Part of a small language model's weights: RMSNorm before each block, 149M tokens.
Each number is 128 + 32 x the weight over the matrix's rms, rounded and kept within 0 to 255. Layers, rows and columns count from 0.

# layer 7 MLP up, 320x128, rms 0.133, rows 61-69, columns 0-127
[[140 174 175 128 137  82 119  90 164 139 109  96 193 111 197 122 149 132 149 180  94 163  93 109 133 100  97 156 191 152 118 124 142 116 144 160 150 110 128 148 175 135 136  93  99 118 178 203 120 123 126  86 161 139 132 137 142 160 130  88 108 111 116 166 170 140 100 129 166  90 103 136  76 155 153  89 134 112 137 122 193 150  89 113 136 157  95 149 192 117 102 114 135  74 128 143 130  98  90 137 112 112 147 121 115 184 176 141 142  87 131 136 148 132 101 169 187 166 104 239 100 139 100 117 113 192  89  99]
 [124 118 209 118 130 103  96 136 147 172 126 117 102 133 148 103  99 173 108  80 160 155 195 141  53 137 163 117 110 111  95 143 123 166 120 152 185 132 143  82 124 137 139 143 108 128 166 137 153  67  59 151 113  83 136  81 158 118  69  56 154 157  72 161 145 180 196 160 151 162 111  96 116  74 158 109  96  72  76 171 148 180  72 141 105 161  93 131 107 149  76 137 172 199 113 123 120 117  65 147 122 150 149 110 125 152 102 152 124  83  95 165 152 137 159 200  80 143  77 168 159 116 155 138  85 100 116  91]
 [167  91 126  96  63 160 131  96 159 125 109 128 110 141 130 147 132 180 110  96 149 132 145 130  69 170 149 166  99 148 145 197 141 200 162 133 130 119 150 185 138 106 202  77 160 149 110 197 120 120 126  68 138 198 131 152 183  87  95 144 146 105 161 156 202 128 125  94 126 160  86 155 124 122 118 110 183 133 174 180 127 109 158 152  98 150 138 143 178 144 134  95 126 149 164 118 163 107  86 129 131 174 159 112 169 150  86 103  82  92  81 145 141 110 140 133 108 101 133  98 148 168 134  99 114 122 138 113]
 [ 73 122  64 117 126 113 107 107 153 103 119 198 103  84 159  82  97  70 100 155 172 129 129 155  84  86 148 152 157 180 163 122 117  96 156 151 126 153 130 122 126 160 128 117 154 162 112 136 123 117 113 137  76  93  83 128 117 120 123 147 122 114 184 146 164 185 129 177  60  80 126 119 121 108 135 113 104  75 125 133  73  80 119 132 177 146 114 152 142 149 131 122 172 100 178 143 127 120 102 170 168 163 154 159 158 136 124 108 173 124 129 164 107  80  89 113 180 127  68 139  80 117 150 166  92 162 139 153]
 [132 139 101 138 151  50 167 151  96 162 132 114 146 169 180 172 123 145 186 149 111 160  93 165  77  93 131 111  93 121  72 125 116 189 138  84 115 126 125 120  97  88 120 164 182 118 115  64  46 161  84 106 105 157  51 111 140 112 143 116 134  64  84  74 160  86 120 143  98 108 176 104 142 104 125 159 162 175 122 149 123  99  95 145  85 110 113 120 131  77 109  92 100 107  93 153 106 172 112 104 158 149 129 206 141 131 106  89 190 132 117  76 123 120 125 139 194 171  89  92  91 180 157  98 107 202 146 126]
 [ 94 105 145 158 133 163 165 138 100 171 170 136 143 195 140 131 129 100  83  91 104 159 110 129  81 131  91 117 110 151 176 106 179 168  88 117 110 189 120  89 183 186 136 153  94 108 153  89 152 178 115 101  98 158 121 151 154  74 132  95 151 156 156 193 135 177 100 148 154 158 175 107 129 165 145 102 123 148 173  88 132 129 111 157 152  78 161 156  57  65 122 140 122 126 148 104  94  93  73 184 129 130 119 141 146 130  61  78 116 119  72 165 118 196 110 104 175 103 123 105 116 115 103 161 157  81 135 181]
 [154 119 125 117  99 153 145 139 152 206 138 155 127 194 131 153 147 192 137 114  70 140 175 135 164 159  86  58 151 182  61 165 130 132 162 119  98  69 113  81 121  89 109 145 142 128 146 116 142 145 184 128 149 176 136 119 161  88 105 102 115 121 140 121  84 164 142 114 162  61 136 118 135 108 133 142  96  42 155 104  82 140 155 131 143 175  70 144 128 164 118 128 113 134  95 136 143 130 119 105 125 142 110  98 137  72  87 102 108 101 113 194  82 103 139 131 177 179  65 103 139 110 124  87 105 151 133  78]
 [ 94 158 121 151  84 122 116 110 104 147  72  92 116 149  85 114 121 143 155 149 135 127  81 133 155 110 142 152 139  60 138 120 137 120 144 142 136 168 161 159 104 149 153  73 104 166 105  81  88 138 108 114 149 113 132 168 102 118 125 131  77 133 108  81 136 130 177 169 162 163  82  59 164 102  84 119 115 160  60 176 140 146 153 144 114 154 116 133 218 154 101 142 116 148  75 104  83 105 123 125  98 102 133 114 202 115 128 175 107  86  96 149 106 158 214 106  89 155  70  45  72 137 104 116 152  98 115 114]
 [146 148 129 102 157 146 105 162 153 154 137  98 140 113  94 137 116 178 131  98 118 123 101 102  96  66 144  99  71 159 173 178 117  80 139 147  89 147 113 116 119 139 158 129 122 169 120 143  81 161 158 128 100  98 119 170 185 195 138 128 122 126 106 143 139 128  75 153 100 127 165 144 171 176 140 158 123  96 129 162 169 108 130 128  70 151 165 184 152 185 191 187 158 129  71 137 175  94 132 142 123  73 155  83 157 155  99 175 130 145 148  87 107 125 142 123 114 154 165 130 109 108  63 153  67 130 108 138]]
# layer 7 MLP down (transposed), 320x128, rms 0.126, rows 61-68, columns 0-127
[[179 110 161  89 117 127  80  80 106 147  94 109 148 133 101 166 141  95  92 171 119 120 151 145 175 181 133 126 134 104  89 102 101 127 177 150 123 121 164 159 108 141 138 106 132 122 105 171 148 125  98  90 107 135 172 127 131  93  96 117 137  97 118 160 106 151 143 163 172  79 109 140  61  51 145  76 118 126  78 169 169 101  88 155 101  49  97 134 178  91 138  73 118  99  89 150 135 128 150 101 199 163 140 115 179 106 108 168  96 108 113 126 136 107  87 129 127 179 178 105 173 110  92 100 136  96 113  85]
 [ 62 103 112 185 132  91 123  67  71 112 154 119  95  53 187 157 160 132  95 146  92 106  70 133 109 125  54 126 124 149 181  67 147 154 157 133 107 140 137  95  74 112 123  98 140 136 181 131  64 109  93  83 187 163 110 107 166  86 123 155 188 119 135 154 172 142 100 168 153  70 167 113 177 145 133  92 196 109 178 104 131 119 150 117  84 150 147 131 156 152 131 183  90 109 117 109 135 189  92 124  73 137  81 112 151  91 160 165 182 150 114 130 147 107 145 168 118 108 113 126 112 167 117 128 126 108  86 135]
 [133 158  85  96 140 120 103 114  52 195 125 146 130 151 127  93 161 157 147 142  87 141 141 135 118 103 151 157 162 147 144 159  85 133  75 207  99 108 147 111 163  95 114 149 127 114 173 101 140  80  88 146 153  96 207 134  87  78 165 151 138 162 138 148 139 102 117 170 135 148 169 124 150 152 128 146 151  99 135  93 139 153 100  86 195 138 134  99  92 143 171 110 111 132 188 133 114 109 160 125 172 123 124 129 157 151 130  95  83 141 142 153 111 192 136 106  88 248 107 152  94 157 112  88 110 112  93 171]
 [102 131 136 118 113 183 160 110 186 174 145 149 151 110 182 117 120 115 109  81 148 158  94 156 171 143 177 143  83 151 177 122 141 111 101  93 120 136 149 118 182 137 153 102 118 150 166 139 153 139 163 114 131 127 193 139  76 109 119  92 174 107 127 100 132 117  69 107 139  91 158 163 110 132 194 114  84 158 156 126 146  95  86 155 121 155 129 126 164 157  93 145 126 170 109 144 142 121  96  92  96 132 145 153  83  82 140 119 162  91 156 105 134 105 123 167 100  73  79 136  87  80 152 144 132 125 112 123]
 [150 138 174 109 145 144  90 111 203 103 150 133  82 124  93 187 120 143 141  90 118 156 133 114 153 126 132 153  54 110 114 184 116 127  90 106 159  65 131  99 174 139  73 125 167 150 183 101  80 114 108 156 131 120 181 143  99 174 125 108 109 176 165 114 122 143 171 169  89 193  60 112 119 105 112 155 104 170  88  89 128 135 128 126 197 121 197  77 130 199 125 188  68 156 117 110 124 109 107  92  91 106  80 128  90 137 144 190  96 116 176 140 165 187 179 137 105 103 121 148 140  95 137  65 112 142  88 195]
 [119 154  98 122 125 114  77 128 184 134 103 125  97 121 188 100  72 109 121 123 111  74 126 141 148  50 123 110 124 177 126 158 183 148 201  70  95  80 163 167 138 129  91 103 163 131  76 164 152 108 127 133  75 119  82 163  89 125 128 126 131  75 163 122 130 128 138 144 154 129 153 126 130 133 118 119  64 146 130 134 128  93  99 157 128 150 142 125 192 154  78 123 117 145 208 101 152  61 171 143 127 194 194  70 149 114 134 141 131  82 101 108 137 110 134  90  91  86 103 125 143 137 122 145  96 155  44 107]
 [137 118 188 123 128 175 132 120 175  69 124 128 100 121 174 101  24  92 140 177 144 129 171 107  84 149 123 120  89  90 110 157 139 140 189 118 126 171 166 152 179 109 128 152 168 109 145 114 103 156 107 149 185 123 114 134 134  91 116 126  88 143 131 157 175 120 151 101 133 150 129 125  80 126 155 119 117 143  40  73 163 135 151  71 152 116  90  88 118 115 137 117 179 164 111 170 165 148  68  95 141  90 174 148 145  95 148 131 111 161  97 156 101 117 142 128 141 132 136 121 116 168 169 125  62 172 209 115]
 [110 143  74 162 134 134 171  97  69 147 112 141 105 143 160 109 100 101 114 151 155 135 100  55 150 135  92  96  83 168 125 177 132 143 109  97  79  77  99  96 181 127 107 182 158  82 160 123 163  87 156 141 121 126 149 165 132 165 108 115 129 105 158 154 109 102 103 116 122 142 126 177 133  89 156 108   8 140 133 115 132  91 104  50  90  84 126  79 133 119 141 136 127 122 111 170 131 132 128  90 137 147 209 133 194 110 152 129 147 160 112 110 147  94 195 146 154 125 168 144 178 117 154 183 139 109  80 174]]
# layer 7 MLP gate, 320x128, rms 0.138, rows 62-69, columns 0-127
[[163 123 182 122  82 147 144  88 110 140 110  70  77 191 160 182 107 144 129 108 185  55 146 185 110  96 176 152 141  53 162 102  86 180 140  76 127 141  91  93  73 122  92 117  74  90 115  99 175 158 102 159 112 131 136 116 163 118  94 115 156 187 206 185 115 137 185 162 111 142 196 167 124 155 125 129 136  60 178 139  76 125  94  57 137 128 133 132  99  92 141 109 171 118 118 131 147 124  88 140 155 143  87 104 142 121 148 155  88 162 100 172 150 169 157 173  66 132 180 152 142  98 177 182 133 114 157 105]
 [110 111 147  93 104 123 136 116 148  89  91 123 160 168 110  71 147 118  97 123 117  98 163 186  93 151 124 128  70 177 125 210 144 122 158 142 143 163 173 158 132 127  80 154 144 115 165  99 132 136  93 111 122 101 182 160  90 141 157 119 125 125 142 162 184  55 106 106  71  95 120 159 206 170 132 141  98 128 148  70 109 164 151 127 163  63 162 106 143 172 138 159 141  59  97 142 127 112  93 113  79 155 154 153 145 114 145 134  60 115 133  83 147 174 146  87  94 162 186 143 159 122 123 151 119 132 110  66]
 [115 126 111 100 164  95 181 154  95 115 100 120 127 155 108  94 123  91 177  95 154 114 139 125 173 123  75 130  76 110  83 138 120 156 135  88 167 112  65 191 110  75  87 154 134 130 157 168 156  99 120 131 128 139 108 158  88  61  86 129  83  82 155 157  83  76 137  86 100 102 134 180 149 138 114 163 123 145 103 127  92  79 105 136 163 143 154 118 142 121 126 188 106 156 193 132 141  89 127 126 163 109 109  79 128 153 119  79 102  96 116  92 127 157 133 120  86 151 133 113 118 159 172 140  93 111 155  78]
 [170  82 156 101  72 120 130 151 152 137 101 152 143 121 143 111 157 163  96 102 127  71 132  69  78 214 111 104 103 150  76 115 188  53 156 106 160 140 129 101 107 113 127 113 151 122 102 146 116 134 164 139 107 184 167 117  98  59 109 189 142 113 128 125 165 146  98 153 153  86 170 106 154 107 116 112 110 145 134  95 138 165 150 108 135 159 174 126 232 143 102  92 123 121 133 106 107  83 122 142 107 168 105 155 133 181 105 168  37 146 134  79  82 118  89 141  44 118 190 138 145  84 165 215 106 112 115 107]
 [133 145  99 172 155 139  79 135 134 129 146 111 115  73 153 163 136 117 163 103 104  92  44 141 124 146 134 123 127  85 133 148  73  62 145 107 123  76  90 164 104  91  84 104  69 131  65 147 187 119 121 129  45  85 153 128 114 128 145 154 102  71 164 127  96  99 142 132 174 121  99 148 134 132 155 115 110 109 105 149  99 153 123 109 106 141 110  28 117 184  92 133 100 124 165 177 139 166 100 144 145 135  69 153 108  71 190 151 114 145 166 117 133  97 123  80 153 131 161 138  95 159 125  91 106 127 173 118]
 [131 138 115  97 156  86 103 139 134  94 135 148 108 157 138 106 168 139 143 137  92  90 111 175  70 128 162 135  77  99 139 101 216 156 126 122 158 122 113 167 124 132 114 127 103 165 138 117 130 167  39 119 100 123 184 185 131 137 107 149 115 156  87 104 110 111 159 178 107 125 113  86  99 149 130 134  91 115 150  89 133  69 142  55 121 153 143 108 165 108 101  79 149 130 130 129  91 114 111 106 132 142 144 149 100 207 125 169 112 167  90 109 157 190 132 159  64  98 161 124 153 172 149 132 144  93  39 142]
 [ 90  68  90 149 108 122 114  88  94 130  65 112 111 118 148 143 165 109 139 192 138  90  84  81  76 194 161 143 134  94 108 248 135 183 125 139  94  92 153 101 115 146 115  96 139 142  95 136 133 120 120 112 134 123 145 119 179 133 158  54 147 133 128 175 107 123 117 126 100 135 161 132 157 147 133 123 129  90 133  94 106 103  70 151 185 104 174 123 101 110 174 111 180 167 151 158 138 143 137 142 143 134  70 143  98 134 150 158 157 133 171 148 102 135 133 156 129 126 175 103 198 180 123 163 162 148  78  95]
 [ 99 163 136 124  86 107 162 144 132 117 209 131 134 124  98 145 115 131 123 108 126 117 144  69 105  83 168 137 111  38 132 210 136 123 149 133 109 143  66 120 135 140 145 119 138 221 146 207 121 134 150 153 111 122 139 196 162 164 146  83 115 174 176 103 131  96 163 157 131 127 160  92 124 146 149 147 156  84 153 109 139 111 118 115 105 173 116  90 148 131 143 131 130 136 104 186 118 127  84 125  92  63 127 132 113 170 139 158 147 132 187 113 127 136  98 208 113 130 143 153 164 183 115 173 112 153  23 121]]